Each number is 128 + 24 x the weight over the matrix's rms, rounded and kept within 0 to 255. Layers, rows and columns count from 0.

# layer 2 MLP down, 128x512, rms 0.328, rows 0-53, columns 0-127
[[ 94 102 117 111 122 157 121 143 114 144 142 133 123 140 145 151 134 153 145 163 135 145  89 168 108  97 121 134 130 155 127 140  89  96 109 127 121 154 158 115 107 135 170 113 118 104 107  99 120 146 164 123  99  68 152 115 101 126 159 168 115 133 134 106 109 150 120 138  94 116 153 102 132 102 139 107 124 116 142 145 128  90 149 134 115 111 121 132 129 110 133 121 144 154 109 160  98 160 102 176 171 129 153 111 184 142 145 132 136 136 109 101 141 122 139 112 157 125 153 169 138 119 129  84 112 147 116 130]
 [100 122 118 156 141 146 175 101 137 153 100  86 147 140 166 136 115 109 115 144 117 111 110 134 159 167 175 142 151 121 142 129 134 108 131 162 114 121 155 128 129 134 141 123 145 155 109  86 133 147 100  99 159 142 114 114 158 138 109 130  96 107 126  95  90 122 113 122 107 127 117  79  98 153 138 162 139 154 156 134 139 163 143  60 138 123 162 143 153 145 145 171 124 107 136 146 139 149 131 129 155 116 143 110 114 108 184 140 101 152 153 109 107 105 132  76 109 123 101 129  92 120 141  86 138 147 113 200]
 [ 97 208 154 158 136 151 108 164 136 145 165  97  98 148 146 145 121 118 165  83 134  96 118  89 147 123 136 114 129 112 128 175  84 130 104 140 113 144 181  95 113 106 118 105 120 104  93 120  97 145 113 173 134 167 111 123 139  96 134 148 150 103 121  95  98 167 111 128 141 143 141 108 140 159  98 129 165 103 148 172 122  90 151 113 187 101  95 149  99 112 125 120 128 155 146 139 111 101 106 144 101 120 161 108 128 122 166 115 105 143 111 125 161 137 116 137 119 128 136 175 121 123 114 140 121 164 107 118]
 [156  51 125 146  98 138 123 119  94 122  69 114 140 126 131 131 107 131 188  86 148 178 116 171 114  99 139 138 117 166 103 150 137 142 120 108 131 125  99 117  89 135 169 116 125 136 123 120 152 149 125 141 146  75 153 168 161 101 106 105 122 129 126 165 131 125 148 130 112 109 118  84  99 129 141 112 172 120  96 140 133 158 160 125 134 150 140 114 107 140 128 153  73 171 135  81 115 127 150 125 121 118 129 165 128 180 130 150 102 123 119 122 109 133 100 147 129 144 154 162 143 161 127 129 142 137 106 150]
 [142 109 111 126 115 137 139 106 111  84 141 146 121 167 152 139 158 152 126 113 132 135 134 157 108 123 185 144 103 121  86 127 125  98 114 164  64 118 130 117  59 115 123 157 132 136  90 142 144 127 138 162 131 143 165 141 129  95 124 131 172 202 152 117 136 156 110 148 156 105 118 129 102 132 133 151 163  98 165 165 159 120 175 103 164  71 156 131  91 152 128  74  80 101  85 177 162 124 142 156  99 165 120 138 121 103 168 117 138 154 167 109 166  94 141 142  96 133 136 159 123 176 123 120 136 106 107 156]
 [144 156 126 137 190 132 141 125 112 132 147 111 103 145 106 131 105 108 117 114 131 139 135 139 136 124 122 113 134 105 101 176 158  99  92 100  88  77 139 159  79  87 137 170 123 115 127 115 112 148 166 134 125  97 107 151 141 122 134 139 160 143 155  69 142 120 192 132 120 151 107  90 139 176 112 161 110 125 134  94 101  94 114 112 137 156 131 136 167 120 109 140 119 155 100 143 157 158 153 115 141 128 128 137 154 104 100 108 118 152 145 130 159  97 123 120 146 165 131 116 103 143 191 100 102 171 135 154]
 [151 151  91 101  79 140 148 152 132 110 115 113 137 120 124 170 123  93 147 127 160 121 134 163 127 140 100 119 121  76 124 133  80 123 121  85 135  78 127 107 157 128 133 128 185 130 125 158 132 101 148 105 124 123 122 154 118 138 142  84 142 122 132 126 157 175 125 103 157 122 150 167 127 148 127 119 116 123  75 159 124 137 124 122 107 112 129 140 148 123 114 201 100 180 117 162 141 133 184 133 131 108 122 169 153  88  85 122 117  91 111 122  88 120 100 119 149  93 133 143 148 135 141 124  63 116 131 111]
 [132  89 112 150 115 129 132 180 116 127 119 134 159 133  82 115  97 107  95 135 146  94 123 142 128 110 151 109 168 116 141 116 127 117  98 143 126 128 136 102  82 136 166 189  96 174 149 137  78 114 107 105 144 120 160 150 140 124 133 109 122 164 123  79 115 168 138 130 142 143 130 164  79 151 102 129 122 126 114 145 159 145 167 152 155 126 127 167 142  70  95 146  95  99 115 192 143 107  83 133 104  91 138 150  62 116 151 140 141 165 136  98 123 116 137 115 151 126 187 143 137 157 121 113 117 158 123 133]
 [107 131 117 103 144 140 120 125 151 127 125 128 162 114  73  92 102  94 138 119 128 135  97 102 111 150 149  93 122 116  78 145 155 135 103  92 135 116 171  90 139 127 122 139 137 118 143 135 154 171 175 117 141 139 114 114 140 111 148  99  86 130 139 135 115 130 129 129 168 101 113 124 126 127 136 119 162 140 121 108 136 106  80 134 173 151 147 116 139 112 110  78  98 143 122 170  87  93 110 116 103 164 139 144 126 108  98 168 151 127 111 138 133 116 115 128 110 147 110 108 125  98 128 135 134  97 111 114]
 [131 167 105 140 119 157 116  94 107 153 131 149 115 109  83  98 131 155 109 116 125  77 117 142 167 149 148 133  70 119 116 116 138 148 132 125 160 143  82 168 154 107 143 142 136 107 114 133 126 146 146  92 190 145 123 139 142 155 105  97 113 115 137 136 144 140 129 125 151 105 157 119 145 110 134 133  82 132 130 169 125 122 147 151 125  92 113 130 144 135 106 124 167 191 179 140 153 121 141 129 157 111 154 124 134 108 150 109 146  82 123 104 133 135 120 144 110 141 110 142 174 107  99  96 135 145  68 116]
 [ 91 106 153 123 113 157 105 141 140  93 153 119 126 114 131 143  91 122  96 118 156 141 102 138 101 137 111 137 145 149 133 102  89  78 143 136 156 146  97 115 116 175 126 107  72 114 116 118 136  88 123 169 106 146 148 128 123 126 170 154  80 115 136  94 151 113 136 101 136 114 130 117 148 121 122 136 119 108 115 139 109 153 104 147 113 156 152 102  92 155 141  90 114 131 144 118  81 109 159 117 153 130 108  87 158 126 109 114  87 124 156 134  87 132 150 135 134 156 131 140 120 101  87 161 127  95 138 103]
 [156 121 113 138 110 113 112 140  97 104 112 122 119 111 110  96 108 164 134  95  97  70 145 142 159 116 125 128 122 159 141 134 155 144 135 179 151 142 146 140 118 144 177 139 136 100 129 156 127 139 163 138  76 140 105 133 108 168 166 165 130 123 103 112 111 136 157 126  79 154 158 148  99 141 132  77 145 111 128 127 114 107 123 123  80 132 125  60 118  97 109 143 139 157 131 119 141 126 117 101 123 120 134 116 102 102 108 133 125 114 133 104  98 116 108 128 130 180 112  90 120 124 122  97 151 119  81 158]
 [119 120 159 106 136 143 108 145 142 124 170 124 136 138 133 135 152 124 124 126 123 132 138 133 148 155 121 190 155 130 143 153 139  85 179 162 165 114 106 108 170 124 128 112 117  92 160 156 148 117 137 120 147 169 128  77 133 148 158 151 141  96 112 139 135 151 104 109 115 100 136 143 133 131 137  98 131 137 142 117 137 129 115 111 120 151 132 118 111 110 134 127 151 143 125 121 139 128 113 119 143 125 122 128 121 153 144 154 108  84 161 131 109 155 145 157 147 123 171 139  98 152 140 160 116 152 131 111]
 [121 111 104 140 174 108 100  88 134  96 141 132 113 147 117 100 141 110  87 147 111 117 126  96 156  93 111  99 129 135 121 131  74  97 121 127 103 105 167 129 109 137 162  82 189 127 163 150 124 116 131  94 138 110 116 149 164 130 102 115 115 112 124  96 125 103 167 164 116 164 169 129 123 127 131 141 130 127 120 125 111 116  74  96 164 139 137 134 130 155  85 141 114 116  91 129  73 144 158 130 147 153 149  98  97 124 118 132 149 140 110 174 130 147 102 126  65 189  62 111 132 144 145 156 148 163 113 142]
 [109 139 148 116 129 100 138 133  99  94 133 128 127 186 141  87 138 114 127 126 153 122  76 146 122 138  99 138 136 100 127 134  85 106 114 121 117 112 120  88 129 126 114 153 132 153 174 122 122  85 100 134 138 139 127 166  77 153 138 133 106 134 150 137  95  79 154 139 110 113 142 129 120 146 104 140 141 135 125 137  96 138 114  90 138 155 101 165 122  85 102 151 181 135 130 101 115 150 129  99  90  78 112 123 135 155 149  96 104 130 164  89 122 146  89 135 152  88 119 131 155 165 129 119 133 114 131 160]
 [147 141 112 168 100 121  86 153 145 153 156 109 104 139 154 119 127 100 137 130 127  71 141 122 100 139 129  99 143 111  90 133  91 129  75 100 137 137 146 108 120 128 130 129 101 125 113 135 118 126  99  91 142  88 161 129 141 181 119 135 114 145 105 153 149 154 128 177 170 106 128 115 118 139 148 159 119 133 109 182 121  87  95  75 135 148  98 144 126 159 113 162 121 130 160 124 156 138 121 133 135 103 113 163  98 120 141 108 137 127  61 109 120 110 106 101 128 125 145 154 134 140 125  97 116 139 143 116]
 [187 134 128 128 116 100 102 131 111 151 138 101 106 121 140 137 152 112 128 121 128 103 125  93 120 119  97 123 148 115 166 113  90 136 125 119 148 161 120 118 123 130 123 157 146 133 151 156 158 134 175  90  98 154 129  93  84 136 143 151 157 119 162 133 150 126  82 111 192 101 108 143 106 166 116 139 110 104 137 143 138 113 125 123 109 116 124  99 156 215 113 119 134 113 151 141 126  97 122 116 118 121 169 149 128 169 126 111 144  89 118  87 154 130 126 165 123 116 125 138 131 140 106 109 104 127  93 138]
 [ 94 153 143 118 127 114 132 157 158 151 103 139 146 116 136 162 130 134 149 155 124 127 130 105 136 167 106 185  99 107 150 139 119 120 135 139 113 127 133 132 158 149 129 135  85 139  62 103 147 144 142 153 145 131 119 107 124 138 144  98 156 101 143  92 120 132 128 156 101 118 164 142 113 130 126 138 126 145  97 150 122 138 142 109 135 146  93 102  55 134 123 119 122 134 122 119 158 126 115 141 140 143 111  85 147 122 153  97  84 101 149 125 164 156 202 129 113 113 129 140 145 140 107 117 149  99 102 106]
 [148 120 127 102 107 107 131 112 106  79 151 148 130 158 135 161 119 163 167 149 145 170 146  69 169  78 105 140 108 134 117 128 164  87 110 149 119  91 107 137 122 130  91  89 117 121  93  88 111  95 134 121  79 158 101  80 129 138 142 162 134 138  94 108 111 122 131 173 120 140 132 142 119 147 102 104 142 136 119 122  93 119 161 192 105 163 120 146  99 119 155 143 119 119 125 110 141 141 115 157 122 152 135 158 131  97 182 118 160 135 123 135 118 144 173 102 170 103 110 170 128 189 133 142 192 116 125 111]
 [153 147 133 101 144 144  87 104 122 104 177 149 127 120 163 118 145 143 125  78  89 147 136 147 139 134 124 133 165 119 136 115 104  96 165 158 143 111 123 117 142 114 106 154 116 144  89  70 167 127 113 154  81 124 128 130 128 176 149 113 141 103 149 133 114 138 117  81 149 144 110 145 134  87 111 123 148 152 114  89 175 118 136 133 133 132 122 131 105 107 175  88 107 123  86 106 110 105  98 111 150 124 129 137 154  94 167 133 104 145 107 158 134 133 106 128 111 126  96 117 136 118 131 137 133 120 130 117]
 [187 107 132 110 119 123 141  95 127 103 134 110 137 113  90 134 141 111 134 110 177 120  99 116 121 159 144 105 139 124 109 151 145 167 116 101 133 139 180 182 128 131 140 145 118 151 153 128 167 125 164  98 103 121 168 105 130  98 107 115 152  99 132 121 103 114 113 129 157 145 128 131 141 108 148 141 116 131 113 154 148 116 162 119 130 117 119 134 160 162 147 121 143 117 135 129 112 178 123 149 129 151 151 144  97  97 111 145 139 132 128 115  87  87 132 147 121 126 105 166 125 137 146 143 166 145 166 120]
 [143 115 110 145 162 126 106  74 129 154 114 135 140 168  74 139 133 164 154 151 120 171 139 160  92 100 126 151 135 115 107  53 103 138 135 125 158 130 139 147  95 116 114 112 112 154 119 103 105 123 115 101  91 132 128 142 145 132 139 104 123 139 139 165 174 110 124 143 152 144 111 145 157 123 101 104 159 151 137 186 173 121 123 145 102  84 138 143 137 123 182 122  86 104 125 186 123  97 121 129 123 148 130 114 148  68 167 139 114 137 118 122 157 141 122 110 128 122 111 147 130 113 126 154 130 152 114 108]
 [170 139 139 100 160 119 103 150 110 154 141 161 145 171 123 132 100 133 142 103 147 140 122 160 103 122  96 101 144 137 145  34 174 121 144 123  99 121 143 122 125 142 132 112 158  97 142  99 127 128 116 141 163  91 166 107 124 131 139 112 160 115 140 136 137 163 142 139  97 136 151 147  97 181 128 113 142 104 144 182 169 159 113 151 127 130 141 100 150 138 157 127  79 119 122 168 160 134 139 145 177 137  82 156 150 114 141 131  79 126 136 106 129  86 131 177 158 108 121 113 118 135 118 144 135 168 125 121]
 [159 205  61 112 140 145 139 119 145 153 120 104 131 118 128 119 142 118 131 115 168 138 127 120 113  97 126 132 154 107 122 103 121 115 141  94 165 158 154 151 132  98  98 131  86 141 111 123 132 145 176 107 118 119 179 159 156 118 130  92 142  96 102 109 142 116 133 114 137 150 152 128 171 147 173 153 110  92 141  84 126 121  64 158 136 143 138  75  98 103 175 166 144 145 134 126 124 103 129  97 140 132 157 115 149 143 121 169  91 134  87 141 101 142 132 161 136 107 120 164 143 117 138 116 168  98 139 135]
 [146 139 145 141 131 115 137 110 144  89 128 100 118 135  82 155 106  90 133 132 153 139 134 139 153 145 191 134 119 123  98 113 145 164 119 142 143 111 132 182 103 130  69 137 157 121 113 109 143 127 112 129 120  81 139 112 128 157 137 101 188 126 160 172 107 133 123 124  93 124 120 111 129  84 127 130 119 135 146 143 146 135 180 125 113 100 142 108 135 165 127 132 135 140 122 131 146 130 174 117 113 139 108 118 151 106 135 132 124 122 110  64 119 124 131 160 121 154 153 103 145 143 139 128 128 130 107 134]
 [125 100 104 139 129  67 108 121  90  88 128 116 115 156 148 153 139 101 167 128 156 137 134  96 175 126 129 156 107 186 126 139 104 146 145 125 122 171 130 124 128 115 134 115 139 127  93 119  80 141 137 136 146 106  88 132 134 111 172 140 134 168 165 135 140  67 172  89 141 173 121 123 139 158 122 142 175 116 129 123 116 134 141 129 133 101  92 167 146 130 135 154 160 132 123 143  93 155 138 179 124 141 135  98 123 122 102 124 154 134 125 104 153 105 131 156  83 171 133 120  85 144 160 130 105 125 102 112]
 [143 104 113 159 114 116 126 100 104 140 130 146 126 151 140 104 121 157 121 105 166 107  91 123 127  89 122 122 144 119 126 131 147 121  82 118 112 108 158  91 124  83 142 125  91 153 167 124 122 120  94 128  76  96 132 139 132 107 157 145 106 119 123  99 120 116 172 148 122  99 135 105 145 122 164 116 112 132 121 172 180 130 126 141 162 125  70 122 135 131 127 173 135  97 111 131 107 211 117 157 159  76  73 110 130 160 146  80 129 111  96  80 131 159  99 127 156 103 122 116 123 134 112 113  96 129 146 146]
 [ 88 117 148 125 154  88 174 171 105 118 134 136 134 142 111 145 139 150 100 125 126 141  98 137 123 141 170 147 122 125 131 153 147 160 103  98 110 120 119 149 116 146 114 119 127 156  76 171 122 149 129 115 146  90 176 131 124 110 142 125 116 173 128 126 168 105 129 107 123 179 133 128 130 149 119 129 154 127 148 142 132 125 123 143 125 152 150 145 113 133 109  99 179 101 143 151 143 133 146 173 123 178 111 144 128 133 177 125 102 153 128 127 156 143 102 132  90 102 119 112 109 143 144 119 140 106 120 155]
 [106 154  88 119 121 102 141 129 113 131 108 135  90 131 117 152 124 151 134 149 153 117  91  93  95 112 115  98 118 130 111 169  81 131 140  99 119 116 128 143 115 138 111 133 169 136 109  98 171 161 144  94 163 117 175 135 126 105 145 145 140 140  98 117 101 146  96 109  89 148 112 117 154 169 126 108 121 128 138  86 149 124 103 129  83  91 134 128  83 115 147 163  89 138 112 113 134 142 145  86 131 117 104 116 114 133 112 132 154 124 108 140 134 128 117 134  93 144 154 160 102 127 152 157 130 108 109 161]
 [148 125 168 107 145  99 132 173 133 120 147 161 149 119 114 175 140 129 125 174 110 131 165 147 112 113  68 157 127 143 143 135 132 155 116 116 114 134 116 141 145 133 113 137 120 127 154 106 145 121 123 144 169 149 108 118 104 186 111 145 129 103 135 118 145  98 125 109 149 130 112 118  97 101 187  93 129 108 105 146 116 187  85 111 154 112 173 145 106 131 139 136 110 179 103 115 145 102 170 139 136  84 146 145 138 117 128 147 156 112 128 152 163 144  95 120 139 119 155 124 108 119 107 121 137 143 156 153]
 [113 133 138 129 132 179 136 135 115 134 107 134 126 119 101 125  70 170 128 113 128  94 113  95 121 148  94 135 165 133 142 144 136 109 131 127  96 125 159  78 150 102 107 156 164  72 122 120 124 135 128 191 135 165  99 150 119 113 167 153 142 138 148 145 150 103 123 124 147  93 122 149 137 122  77 141 157 146 141 117 110 138 126 157 121  78 134 157 130 134 137 109 112 109 166 120 145 126 166 153  99 158 109 129 151  99 128 112 132 110 125 156 147 117 169 117 160  75  96 101 114 138 125  83  88 150 128 108]
 [ 94 118 135 134 120 109 102  84 116 108  69 110 213 109 128 153 104 142 163 128 154 107 174 103 126 127 118 121 157 178 145 128  93 103 110  90 113  99 123  95 154 114 117 113 128 131 128  79 107 161 125 124 138 158 137 166 141 173 131 153 147 146 134 118 106 135  90 137 138 108  78 117 113 147  82 117 103 126 137  98 140 154 120  88 133 161 114  96 145 136 126 150 127 172 155 158 126 115 115 129 141  67 161 147 139 129 126 152 110  71 152 156 159 121 174 108 116 131 123 111  91 134 190 113 141 130 146 104]
 [128 158 167 160 113 123 164 124 104 147  85 176 132  92 115 133 156 135 153 124 146 105 112 132 104 185 115 150 100 122 104 117 136 100 101 168 108 101 136 116 139 151 133 109  92 137 124 135 123 130  92 125 126 103 160 138 143  91 109 133 107 105 153 112 106 122 133 167 122 132 178  94 158 115 139  91 110 135 135 168 156 130 143  98 182 149 112 140 163  98 107 112 116 127 145 142 118 159 138 102 177 102 121 165 131 132 102  98  69 122  72 107 171 153 153 108 130 120 129 140 173 117 159 117 108 140 106 130]
 [166 117 102 145 151 125 153  96 134 135 153 114 112 110 117 111 130  95 128 150  66 167 182 130 137 166  90 104 127 104 100 123 164 154 118 137 115 132 154  99  82 163 132 123 134 151 198 136 160 128 109 137 126 172 126 127 137 138 136  92 155 132 209 104 131  86 128 134 121  87  88  93 131 127 108 196 141 109 123 125 130 101 136 133 129 119 103 154 118 143 175 173 111 102  95 125 124 104 143 145 117 129 135 118  87  98 115 149 150 127 128  95 135 147 170 119 154 144 167  58 108 129 133 135 115  97 161 143]
 [116 115 109 132 154 129  90 139  98 111 125 116 149 127  88 153  96 136 119 126 162 157 143 133 133 111 111 150 174 146 133 134 114 143 146 122 119 116 143 139 129 131 140 150 136 132 125  69 110 117 168 114 129 167  81 120  95 124 167 103 158 129 131 107 113 102  96 126  96 101 162 161 129  80 128 128 145 141 119 151 125 167 171 109 139 147 128 132 116 163 147 138 168 123 153 163 101 157 130  80 143 117 129 113  96 130 167 140 116 121 172 109 124 146 100 104 135 129 118 121 150  99 120 124  99 155 168 150]
 [ 91  95 108 124  96 116 129 120 155 135 108  97 102 142 132 115 142 136 135 102 108 163  93 147 109 128 137 136 149 187 119 135 147 155 129 136 168 151  97 146 102 180 160 142 135 162 153 140 100 128 123 107  98 159 121 126  76  79 152 165 109 131 102  80 145 152 119 113 102 146 143  83 129 143 137 157 163 115 151 152 185 167 161 121 138 117 127 149 137 116 185 127 113 116 162 150 111 117  83 131 100 101 151 122 122 127  99 135 134 102  95 117 117 129 122 145 132 109 151 104 153  66 116 124 186 135 157  82]
 [148 159  82 110 114 126 144 140 135 102 173  92 114  99 171 131 117 121 179  81 167 142 127 142 128 137 150 132 129 101 160 135 132 129 124  59 113 117  85 137 138 139 132 155  85 160 135 141 141 131  97 117 155  79 142 141 137 111  83 132 140 121 148 106 123  81 155 115 128 173 133 150  63 140 147  77 120 133  82 115 177 122 179 128 120 107  89 131 159 173 111 104 136 127 145 130 159 154 112 130 116 119 136 138 112 131  91 133 129 170 143 110 124 120 118 135 124 148 129 118  98  93  97 153 129 136 102 150]
 [104 144 112 115 139 101 122 128 114  92 139 176 111 139 161  69  96 110 173 158 132 123 151  98 130 151 123 107  96 133 104 112 145 100 110 127 124 125 130 151 113 172 172 114 136 184 109 139 152  99 163 120 149 144  88 125 108 127 152 140  84 139 106 107 137 117 131 118 135 129 144 134 120 126 133 111 128 115 129 164 113  91 127 155  75 151 122 139 128 126 127 170 191 144 143  83  80 127 133 101 143 118 138 137 171 104 103 133 175 133 142 118 118 109 132 155 143 129 138 135 162 137 120 136 128 164 142 118]
 [104 146 156 146 154 157  95 184 152 119  95 119 113 155  78 101 144 142 110 145 139 146  92 127 117 108 111 139 110 114 150 167 102 148 145 121 146 145 131 174  95 119  89 121 147 138 103  81 129 144 120 102 133 168 130 125 131 108 152  99 172 138 109 123 121 118 109 141  97 123 119 113 123 127 167 110 143 129 133 114  93 101 100 103 151 121 167 143 112 111 173  97 111 124 149 129  96 157 131 143  94 126 130  99  83 115 119  71  96 122 112 132 130 154 153 123 134 134 148 160  97 116  80 116 145 141 123 133]
 [138 131 166 145  99 148  76 118 127 108 120 132 145 125 144 112  90 154  84 116 169 125 132 142 144  96 128 164 170 143 167 147 106 137 113 105 111 120 121  67 129 127  68 150 106  61  87  86 162 138  73 109 157  86 113 118 127 130 108  99  87 120 115 150 114 114 103 120 134 150 157 119 123 116 147 138 172 108 129 139 108 118 136 151 109  83 129 121 140 123 114 132 118 137 164 115 122 152 149 135 120 161 129 112 117 130 172 162 157 147 123 120 129 145  72 131 139 143 140  95  97 162  98  91 136 143 140 111]
 [144 129 151 139 110  95 122  98 185 140 168 140 132  80 127 159 158 147 143 118 132 145 134 114 114  85 113 127 118 128 151 173 112  99 127 118 117 134 140 122 122 126 132 161 134 126 122 104 140 106 119 134 127 154 105 139 154 115 136 153 126 131 127 123 142 153 161 136 142 101  97 148 142 167 130 101 132  95 150 102 146 141 144 141 127  78 108 135 148 101 139 140 125 114 155 123 117 169  69 152 164  95 146 111  85 107 118 138 106 128  94 101 130 152 135 130 146 155 153  83 143 120 124 129 170 104 132 140]
 [143 129 131 117 131 117 139 179 139 135 127 122 148 111 174 131 111 130 176 102 167 125 112 118 139 104 152  85 113  98 136 106 124 122 136  93 113 144 134 136  94 136 142 129 122 105  99 101  70 135 133 104  95 136 180 173 139 122 117 128 130 149 178 116 156 124  94  92 132 124 121 174 130 104 123 142 113 112 160 135 113 114 200 159 143 140 136 128 108 122 121 103 118  89 147 144 158 141 154 150 102 116 168  94 152 137 138 138  86 121  96 105 116  82 121 144 145  83 140  99 159 161 132  96 165 104 108  98]
 [106 128 110 118 198 137  80 114 113 136 137 115 175 143 133  82 126  89 163 125  89 117 140 101 100 128 165 112 116 104 151 103 115 115  91 101 102  83 115 129 123  97 141 185 109  93 133 112 114 158  89 111 105 111  96 131 114 121 132 126 149 117 109 175 155  92 136 133 140 178 129 157 119 130  63 127 164 158 139 128  96 126  67 143 119 168 105 114 115 121  79 152 142  97 128 107 147 118 144 110 109 162 123 132 100  97 144 139 161  95 115 161 134 119 180 153 127 148  82  97 115 113 120 114  72  94 149 132]
 [129 128 104 167 115 129 107 107  86 126  82 138 108 170 113  95 162  85 124 108  97 129 169 189 109 188 159 132 119 151 111 145 138 104 137 136 128 126 155 195 139 136 113 151 111 135 140  79 181 162 145 118 103 120 153  83  93 101 155 116 134 118 167 133 125  86 155  79 165 125  92 122 108  88 110 155 139 140 143 130 132 120 116 104 101 161 153 149 115 129 115 182 127 127 102 125 105 102 162 148  95 151 172 131 153  89 124 192 143 147 121  87 115 130 148  97  83 153 115 101  93 140 155 163 120 150 162 129]
 [177 140 111 103  95 134 116 144 124 145 150 165 149 111 134 109 144 121 121 110  78 155 119 139 116 141 126 142 116 145 126 132  88 135 126 170 109 134 155 135 132 153 118 102  97 142 142 168 129  69 177 118 110 117 133 145 120 120 120  98 143 121 191 152 156  92 103 183 155 110 141 122 130 116  69 130 103  96 127 134 133 132 148 136 120  94 156  92 112 119 168 129  46 135 136 119 118 132 112  86 131 106 122 122 143 124 149 157 144 112  97 169  86 137 115 171 140 121 135 135 154 120 121 173 139 100  89 126]
 [141 102 111 175 153 100 129 139 139 156  98 109 142 131 132 139 180 171 162 127 109 113 115 155 144  91 131 134 113 120 184  72 133 152 139 136  57 130  96 100 111 118 112 142 110  89 111  83  86 161  98 130 161  80  87 145 121  99 146 145 179 156  70 115 137 130 104  94 147 170 157 132 168 145 121  93 141 142 186 123 120 127 160 169 167 117 130 116 110 166  88 158 109  86 108 121 166  89 128 143 163 150 121 115 114 119 163 151 115 138 160 108 139 158 101  83 117 160 109 102 114  90 142  99 127  66 125 169]
 [ 94 148 175 118 128 107 122 126 131 124  97 106 143  98 160 104 104  43 142 158 130 136 134 134 154  95 118  98 111 152 114 134 135 141  88 116 106 143 153 147 125 174 119 147 125  83 125 117 153 142 131 119 132 127 128  84 134 155 163 121 112 146 130 194 155 107 154  80 146 141 135 106  92 139 126 157 133 112 165 137 152 136 138 152  96 157 130 129 156 108 144 116 107 108 151 128  82 139 138 144 111 109 148 127 120 117 145 138 103 121 144 133 119  96 121 115 154 123 164 129 129 137 160 124 136 157 111 144]
 [166 139 100 107 173  84 100 141 121 151 164 121 150  89  97 128 144 152 162 133 110 153  48  95 155 146 155 164 105  97 148 174 137 117 133  98 115 114  93 159 155 120 102 125 140 145 111 119 153 127 131 145 134 133 140 109 114 121 113 116 136 120 185 107  97 160 137  88 136 169 112  95  88 157 136  97 134 151 151  97 145 135 140 109 142 112 171  89 120 173 115 121 209 151 140 137 125 129 144 125 157 113 155 123 112 150 115 167 142  87 137 126  95 108 182 124 138 106 139 129  67  82 110 110 149 143  98  97]
 [152 138 140 129 155 114 120 109 123 140 144 153 161 160 151 104 133  81  88  97 122 120  96 152  93 145 123 164 116 106 145  96 140  66 160 145 166 124 119 152 129 147 154 145  91 103 153 146 121 133 139  96  79 148 110 180 110 150 139 103 112 128 122 123  83 142  86 124 142 167 110 137 176 152  97 120 135 108 105 123  95 156 136 114 131 158 135 139 159 128 122 124 163 121 111  82  58  91 107 170 142 134  98 112 156  92 134 140 142 106 144 124 142 123 137 124 117 122 126 135 148 135  88 134 148 105 120 140]
 [154 141 100 134 139 132 102 148 124 113 165 111 145 115 163 131  84 118 127 153  90 126 136 121 120 153 121 139 115 153 161  92 118 115 146 163 143 122 145 106 123 121 162 121 116 153 105 100 108 119 142 130  73 143  95 112 159  87 122 180 172 172 148 148 151 136  87 146 110 136  85 101 144 115 121 103 100 112 145 129 132 159  92 113 115 108 144 121 158 116 160 128 109 149 101 165  96 163 121 127 126 150 134 102 111 165 110 128 121 125 108 128  89 128 142 158  92 160 102  71 125 144 100 150 140  97 116 176]
 [ 64 116 139  83 171 116 117 123 108 113 138 113 131 122 146 148  78 107  72 145 130 138 141 114  83 163 131 129 119 125  80 162 134 137 140 158 149 118 157 132 153 109 138 153 121 157 138 131 130 113 144 136  95 133  90 125 106 156 182 121 100  93 112 135  82 128 116 107 141 103 130 160 139 171 120 172 139 149 113 130 121 112 135 130 141 119 137 131 110 171 131 127 153 151  83  82 122 136 131 129  96 111 134 158 105 129 104 120 146 102 151 111 153 103 142  82 131 129 136  85  93 129 118 124 104 141 133 147]
 [142 118 115 129 132 112 150 134 157 159 145 132 130 121 138 113 145 152 121 109 114  92  78 130 122 152 109  85 118 155 169 152 103 137 163 138 121 144 134 165 134 178 170 126 118 111  84 121 139 101 130  62 139 151 173 139 133 115 115  95 129 169  67 163 119 115 124 156 160 109 115 139 113 145 111 146 131 175 107 134 142 111 130 125 133 174 133 124 138 101 120 152 114 159 152 146 129 138 119  88 121 130 103 113  82 135 107 148 159 107  98 146 111 120 130 177 104 145 106 113  93 146 101 133 158 142 148 122]
 [153 113 155 140 122 115 120 101 122  85 107 143 137 111 137 142 152 142 113 122 153 117 153 101 226 153 176  73 163 110 118 132 139 112 121 154  88 142 150 131 133 124 153 131 103  78 121 113 177 131 134 152  91 123 155 132 160 102 124  70 114 110 192 143 129 113 138  83 148 164 125 154 113 105 113 122 114  91 147 110 137 144 143 154 158 156 129 105  93 127 100 125 125 162 136 131 123 121 167 126 102 126  99 160 144 119 176  92 106 135 152 145 173 134 103 144 118 101 119  86 115 164 147 125 153 149 126 148]
 [164 123 123 197 119 154 180 142 133 126 138 101 127 113  88  77 156 120 112 154 175 114 143 124  68 146 118 118 116  93 128 156 144 142 106 121 116  96 126 145 124 133 144 148 122  84 119 167 142  84 150 160 167 127 139 128 122 131 140 143 105 119 101 139 136 152 131 128 165 122 127 120 136 123 126  98 101 156 167 144 135 219 139 152 103 126 145 117 177 174 107 143 128 152 129 150 113 134 108 149 127 124 148 140 130  63 108 123 158 111  93 145 140 157  96 106 138 125 122  90  96 130 167  88 122 142 163 113]]